Each number is 500 + 50 x the weight over its row's rms, rounded and kept within 0 to 999. Layers, rows and columns count from 0. Numbers have three digits each. The size before them is the row's rms in percent of the matrix's.

# layer 2 MLP up, 512x128, rms 0.0591, rows 365-390, columns 0-127
106:415463458480520471571474455510542439467543409563394502509547539478510399507494556526476530509545468484471622464552506362465575540467518451593504444480495570426506390498511481525491502547511533536452477535464452504484453511595565458523546560428492487583432476457489496483484514553472534536561578426458480540420519418538526573512460549520502382447501505507562443482481506437528599608482
093:492449509543465408546516510513426485491478423513490517558526557448452532422496576552468489410523552439533429523452606552590466503492499480555583467533511502439470461454509431446630494589452445437551469541457479571468527523509603485560497511500512560573567496499466479533455582518475473432539410486457518524406491441576526589396597509451453512497527516500477530459494462436491596472426
109:497532504471517501503456497508489510460442564500542552494494461558599455558452523561486465522486533602455549462546557411476424469495466492401510426496471553474499559493558580530459510531354518434603465576564342470498400464530491458501543577498448470495486504465506462492603525514444501474605522472511422583490440502541461510474462378552456504469432441485453496430517494558489553475448
089:494410559526477401435472489456504470472483472487530536567480529487596520420520537579503505444478514566524487442576577440376479433459544489475525357537552517518555447528431438454527498508486532457543508466506327539451501525530601486521536485487484456449526478450500489545565506511477462579506486542434454554465510426454535565516465423431531476430522557532386480425502552533416494467539
093:531469504436434443519465567501460543391544464507537468519502517473554537415490549524446434536508485550508490493442627452450503478429529556504454543572474583549583466430453461427541493577541400474507560472503493467573511509562501470619456445552425479529542482483570445484422513515561465501523540469518554507442542514495543572412500506527492517426442533422348429478442493599455505474456
089:565456519546493517499442533414528501494493335514523499483511492545433498466518535467523452467565472563528485618455471475475438574552487392426475456570473425396603529538457560505557558492482548476494573582520492490385551531528599516537503489543454469522554502472595524522450486459493508445447535557514468548436439596544496451535453508438558540436546521550548487498541516471556560400531
094:546539515382492545493447550460506408459380421522489505461361529536571383442558536540518574438470502520450503503551413468495426500459533522509548553490555503432537485603561518537615567598589489463455501510599516423514517474462505458506478511531521553393518528518591446439548448497492521532481435546486433517531533513449474448511471495499514463452496506596487462430526480456518473512441
082:596398516528444514500531525544505458571545478495404531553490515453484484502458513544498587416443498496477519460521506405516483531494500382485529517420584500419480479463500468556566448461502495529520460452486535455554456468633452476488519515423494513540446494554585468511535504605490476463506509575482448560514458356414532613456527470533478460486583543648499495507445562451477540457544
095:513572527511388522534498510564428501531542538550462539543502515437516487432494457467511520522488574621460494496446559507503521508460475617489512519531506540558545447632470629598574534525547434463568491549464609475498538523500568522453527572442486516466515535543506591455514457491479523575529589514552481512500440506449483558536408429441494435459465496570572435405509576506427548464507
106:509455478536429474516479558460465474543486499434590527483500473518485438438527463525446494475457477479487587438576499440479485514579436475563442491422478571529582485500484472379581522528497481464439519412540434540520602543579460509501513461504577552547423556467562468511561435602510497612493427501523476455485600428452458593517478418494389537516567461491432512551399506495490481539455
101:596529464466554533520465521542478457388485422507547573458478495468565435450469475489461510527499479551498515539653569565504448537482471391491577567509440404436575492452450481483514534427459448499454508529494544488492523525615486491461605521572496458516468454539501475506446455503523591552454484483554523487560496597443508591398516491460532454461438424455440473467520477605533531549430
104:504505563427473515493481466434551507534525422558425513575468592537475506495413449441446419465471505474517536510564485542523529594487430464463441517451531534523476454474410516530583554547576425525575552401483443528423583498567568501469427447487482503552489422438493570526541502511484564574408576451551470441404486421513533591477476412434498535533497551524539496533476460505592440521464
094:534489528475454469539516539476409552517568414533489550515473551556566384495426540629389455458465484450488474521474514472439518525363532533580487507430505468466461541428526578591487481492498546503427505430492471511515574440528472546542462459456453549570492486450462459519493518528479538609573552497457466440537369517451476485435530469478541474447503611487474473585480475573483412483528
092:396525448514437416458499512487414460414509452436499429629546466520520446475469516423545478477572508446571514518564472517525492509450469582514532395555522492448531517487462480418529528561438455534528475462566496535397425530454431533487556475546475443469500499527546449515478548546403645598501470427456439518523513496562608495501545497482488513463509560570449555456450440593522521500519
097:490535499521479538535483539469498444395534470478464555534485531479457472524425647462411549523571487520499524538510499491476497615476569517541555470541409433528569532483532508427399564474502515523417513509546567442400575521563456608586496504403503500509484517467596560539438555436485515476517471442474500543467533436510445459507469490467465370546405478499521482611480541504451533550450
106:470586467460522498586496583391466504437537509543383476530442608504477494502570499458467571537468477509440662486515511509454534485574512567568510545462471506421478469544419539581497430537564476502507466436568460564393471412593519516417447495402460491471526504498569435454485498491505539514501447551514490508442601484456441494544492558471487473451467507529512602554487509541525442542516
108:539585511475488479501469482407515523538465498558562616493442530566464485425424518552570533461564433522486519548549526514537501539573433624447473527426383457490506519504545516543569442440479489532448492517483502498474570606490499546512548524480488544483461470534535563479443459514460538580485596530583442562497592386538456460522411428533385553551495511506437543509432475447471432465513
084:525508440491503457509508461519535549503583449352543524507499485458489469456532479487520422398467540625457467441577487445493537576500487509534543490537547416474456537491396443551437506469524560486599611496557371495540485544625472537467480392452514411497486502555490543463394522487502497547573549516505417494463521495473481584519436481476511452595526527502469506489552536517501491457587
109:531549484523558475484447444477467505425518483584408529639484469538533455496422483456558553422528415517458574499568513538521564567496465387551565571562490604616525478440471496498451474448465452538656513517582462497457515541537433496523438512543574534492439529487526484480525536499493487527467468501653482481511497413478439570529537524488441531497505466527494503594496473532511419520500
111:497544418527387461480525404446446474504438527506575468591511483478493481502575507545525468446346441469557494504428550539437432503517445536498487526572466551513502477560456515502515493585539479553530488461568508483525580449514541605503458590505598430494503471471424528396543543440550499426498456347510427558449575509436488516438462552490504432470443535491475437515486519533500552469511
094:396559543508482484529403429471476513455547410509457569482536483553469565532456496522466503561489432542499538460496509525541557454504519398501534524613542448543543482463548566486578513531530481534594514567482451558424395516408497596554437524463434492430505459476552495567533517542527488446487512505583490472548411354509575576479381489476403510495505451499570490455498523520449480512537
106:482485428445542464486434476488584553498492526528518504567521458468509496492496530566470501554444496471607554624584485550505483601504467510390546466530489442487526522509496567498478489533526453443517484422433517456462494483476479501482548533604495571453526517557407504473511638525577459560545522540558423577368523581514545615490448475394502461506524516472619473492406505509513508481467
090:570430495515506528494485499349483535481437451523458478500530474480625455496492529498410526477527442606528529463470514522446455465410523463522535512400490465469538469456502376458558538453553497488463469587472479528497508454567501523582396393573530472510505481476535436495451455517567623511586507456519493462523594445465579442411485509465500479485400526450478407450511488546509456459458
104:435555511472503529498516473440475515547588466736472487559414539564511503544535461520490478571495438490509502490452525519479529625521445517452444556556491574539609558409439517514468468523494484519569550480551478527489558427446574500512492504485539413506452494555573502476436462480479503527448549492564554535510542495454426490531587405478464441547502504533516478510498510451561462385572
099:523598500475499535470515414423487458494485506485468500510481548519498491497504515503473463498551555515562470475466549531536467554401493630493595533563548544421620455525559544531594454502407585539571435464493490465521448453570538644539497552449494586528566601503485549547464521523547543500467473387531558532452559500564531488396524454522501541543462530515518440448493519498498570464394
101:567486517417581546568542466417489505461487443506473549458527535474534494546490480464417554547513371480469603502543559514458536508516424523469490492519585548456544508500493495418563534532645496510562521480585565455376585517502408505579516533547486489538473495526569539484435554552462603523513563497479490615483485464472444568525472557488469410539452431448506486451520437445580489488475
# layer 2 MLP down (transposed), 512x128, rms 0.0592, rows 365-389, columns 0-127
105:516432442379472472512522549610472578560543546466479456474407582503504558478456511540573512507490485508514486493527548600487447583471561411524463560399465503542520532482565523498552408447421483471448547408533444585465465512532405502470548481449512425449547432452535487573547532478486503427569442526475491515504488468462502401445551518603483485530514487561489556571481400579501503473562
096:508572459512507594463482527481478490528540382522633521440427448559526464627580527440536537554503437520473545554508448488554500498546542474543454486526488572461444539646410443518505463462568552428473629502506498487461514548414456512553515473470595396508455453492496550468583533531515537475522491569505480480522497565489437532563495482557545497501489531545547426537456433425540513539559
104:494472483395368485548477577468579501465513417441554491466484561563564470502540527434453457402600490446417493480524503576550462480463471505435449568525457478513403567476447584477378526404540588450480456432611519511532472451489531540523476408551473431495474550472437499460526479514462486548513476549556495538554475461444448438455475530494524481522435537484491387439482555511479522522460
094:466564519420505378497457422430525409538462513582473505466433473644546563421514521509488460411519461471442502544499533509510469400464488508437543554535505501482511451501518504464456554588498537494537483445463592504535464465445532498499477450548512422483460574532521506431444523491363408532513497511480506605459582589585488515574503542424488544426530532562485456522466398441500476511528
097:462648480548515453435526461431536570498514589562496523481465402425447522594523477393490562511551477480555499493623514465564469445536554549567534442547439474518432500486426507472479401448420445442498460501446553459453547528522469529505504513557537487532544437562573540486491464554453464589478484543564441505496530516503405481561575506500438514524413524562489509569467501421514414469448
095:457513489476487549583539590488452454558571532513453593496433548425462413518507503451496418414484548445544564468440539410477451453500420558518468521550462439514472523517412433515482510537463554546555469568433451505520491406584498537485489412458475495471411512433526511470522408600438471497437447528476551510503593476452544492444360489549560524476574532497553529528521589511506527532440
095:452526556504537483456562553440540397402524479470482506413512516430514426448513529561588510451594617514514608476567591502441445584504506459505515492477476471537493493446496483498492587417580504487478500530468515556462460388519448497473554464502525441585563410496519489475469528507430399445439500599555593578463474465533527454531542538460429522504521493483558480501447544484529602541552
089:451561605564524491544570478338437546565529510652473442507576505526425506500461523491516491417603483447453597430460525530472504495511480487419481443467565425531549502448506504472499419420497516394404542536530496440533442540446472405502430527527463469460523432499521485480462469474550504609453443488428473519538454503473499488542472528498498488513546576429467463499519509556423516535462
097:430472420466432469440493487437499386412445507480497576466557498492544498527542560508509549506539507528450512536451436468456495530521518418434424502504552462503511467518528394468457423436450579425443575495450496488475513522542467440479440470446512437494416522484490515538442467496589494414555510525535448463523488411561495456485572461531409461429554458430414594508547559397438625498512
103:554455547526428439448485357486564514504546450561574550497505456525587584456528537507509427545575402466478490518537476496485365539524484458490493498455490497506493483467518515547479498485448627501504444482524422508538574572520489497428487456539524550497482527547436527503531511590581480455432543472434516529526458522436445436508564532441397428564473506541562433381639473505506512516474
101:477575425398348409559529516522563490460446472469511549432527554479462524450548438566426499394383478534487480527557511510496396457549574492540461457488471463529493488456523497512457453574466461492450461427407522474420484474474508522435507528504488454508512453529573463556582516489526466521438523617518565512572469613457461571464494486494460472484489482456487516414475591552450469455571
104:465460542450533488559623520530481499502493521432491430414495482591436500521462582512451408561549534517524614413494478426441472464519536421508557440567484445486566504562547466546524474565505543447607427485567487451569396474488504551463461474433503464468537518416546483434609446476498516421498486516451481439544432591518534471535510453538492585556467420480481523581539438540534500475488
097:585472476613611428393558508545522455510620432472583464505545474490422467530452494502620519536466550470449558544537479542539492478489496498462520534573460530527502419512529463490410577461533471559503532539545586469524492560482492498449539420572464589491470500454552493444605550556550372518558459505492473538528450488484489517496459484451525437425512423511474588489563463551551509534569
095:507519417521419535405505487500539509536496464438474568444500562545475470539497481510496424533546549507486501521452498444473432542505446389463588529572472583547497520551485543409402477510507552499433441584474626478488491518523526397505507475497510452529429549503545419498525476533403517449562465483499530573488566539506451494511609551634520518560533517474563488479572449376575465538564
095:563552500410527533387485534531503557480483474449532536519422439474602465438581503433554532499578484540487517627604593505501442540422565520524583504470542524459410493506539570458480495508507536519502448571511571518491543519471515596551501469499541543420570577437456602470503484422430578502518408481556513551515407494497446514536473564568505550443505477538471495485462498429450524462570
103:573430493418526536542479540466554545479472520560409422534550470399491540497407475553484429444502518518431500466447565528469617406580507441481593530444613466541496427492551498591463533557456470475503473505434546504420506504496472578432475415514493546619495435488478546457433444448458459483554516488519551432497447518572508555496517556464535570468480559468454447531549529558498490410528
100:462451529481477392442455518506573537456531448447502545500463603532541500512551445510592525512492506567531557405496543545549528490537665489454571475434537416441553543488587473450433521499448515563528445493472506496507445398388504576475513519523517490558487445543493540493417527477513553477468375500419489516510506583532488540532589551560552598481540443503533539493469506571500516570563
090:565571505608479525492580487516608542500439586470491427538458448472464516437583558413502539471489602483586483479508474463482490417448600423537589509439535523435581560480526480542423443541437578508624483554507523465417544548499501475529527490491487477493517516510590495536450493468480429443512547417524486491470599516462507527495530533448524364433497472452545537515533474488512542418460
109:492449504494512492535501492463463420499444463478573554407627447539570495504523512569524552506439599446469516414549465444559525508468562507562557540468491527478556629597480504512438557502548587548510509430527582483519488519594600461403447371543541505533553491531527455495481473522522530487462500558526510438447537546489560580467548484499438487580453441517417495563522472448538460442428
104:527496497482495451428545532509519573527455409495548461520498470538503632507425494483481529537484413525437482470476559503537487351453506528537488498584421461462457447450586503539545530512592400515486420482529443466562404423438519552475503424584478478536534489464503430511464468504556628475510422415429494469499450438484562489494612523564509493567560550552497427518509446493533537446496
096:464502574616501452642544504405440471553531496550508460571448468522543434575506525498453539515435499409559357542492445461495452427523468503378566430451404440458578469511517502509432504519497579488440458429418508511496556519610548516468481591532447522434520530481530499525495535488523505527408487539518441524505505474474469496547568488496503414538486451490553483544528448540407503507456
100:491595544452526475529531449528494519436440550465449479499554532414489519507503460544449580626496529482460553429546514489476456502494473566506502432437584454491438536490586426398465472418509461474499415480496495510468508597479396490594484566433474529512445448437440417516468581514491514469517598551481565460589460454440495561511550557500474476475590455515549535520508473535525637577468
094:461563470467448504576537449525469482508537439567463543472548577468424505527504483488442564427480513580494572491520454590503529546557522565517499504473395611542532520523541510532489475501496468516503465508524624570482413619421511498446467499429512457548474461466490497578421473534514616503437511490474509525506484430548411435375566563459487558533527516531576475584493433525444512574596
100:452476440434459520461446449470573519471477498520544480527586479486562497472406500485490479471555577548521433419482473608553535565513610505597450548412514505559519430446569437490446472503561572443420582499578475433438577532547445509510462406563569430455489477540489568556467537409426434419515507608542504521515451494518484524428480525492489526535458447507402495488499473442487476500546
105:409516467515500452587452467487484472467451563491481545563486436549538510497457442474470508528520528521512513520509522432476484444486563509644400490592463490453496495490484484500533526467549493417544509568469442476597446575393533399398410506487490494473538463416536487563535492496427601591492500523498494569434484519500487528525591491521448561484544539480552481605552534604374566501544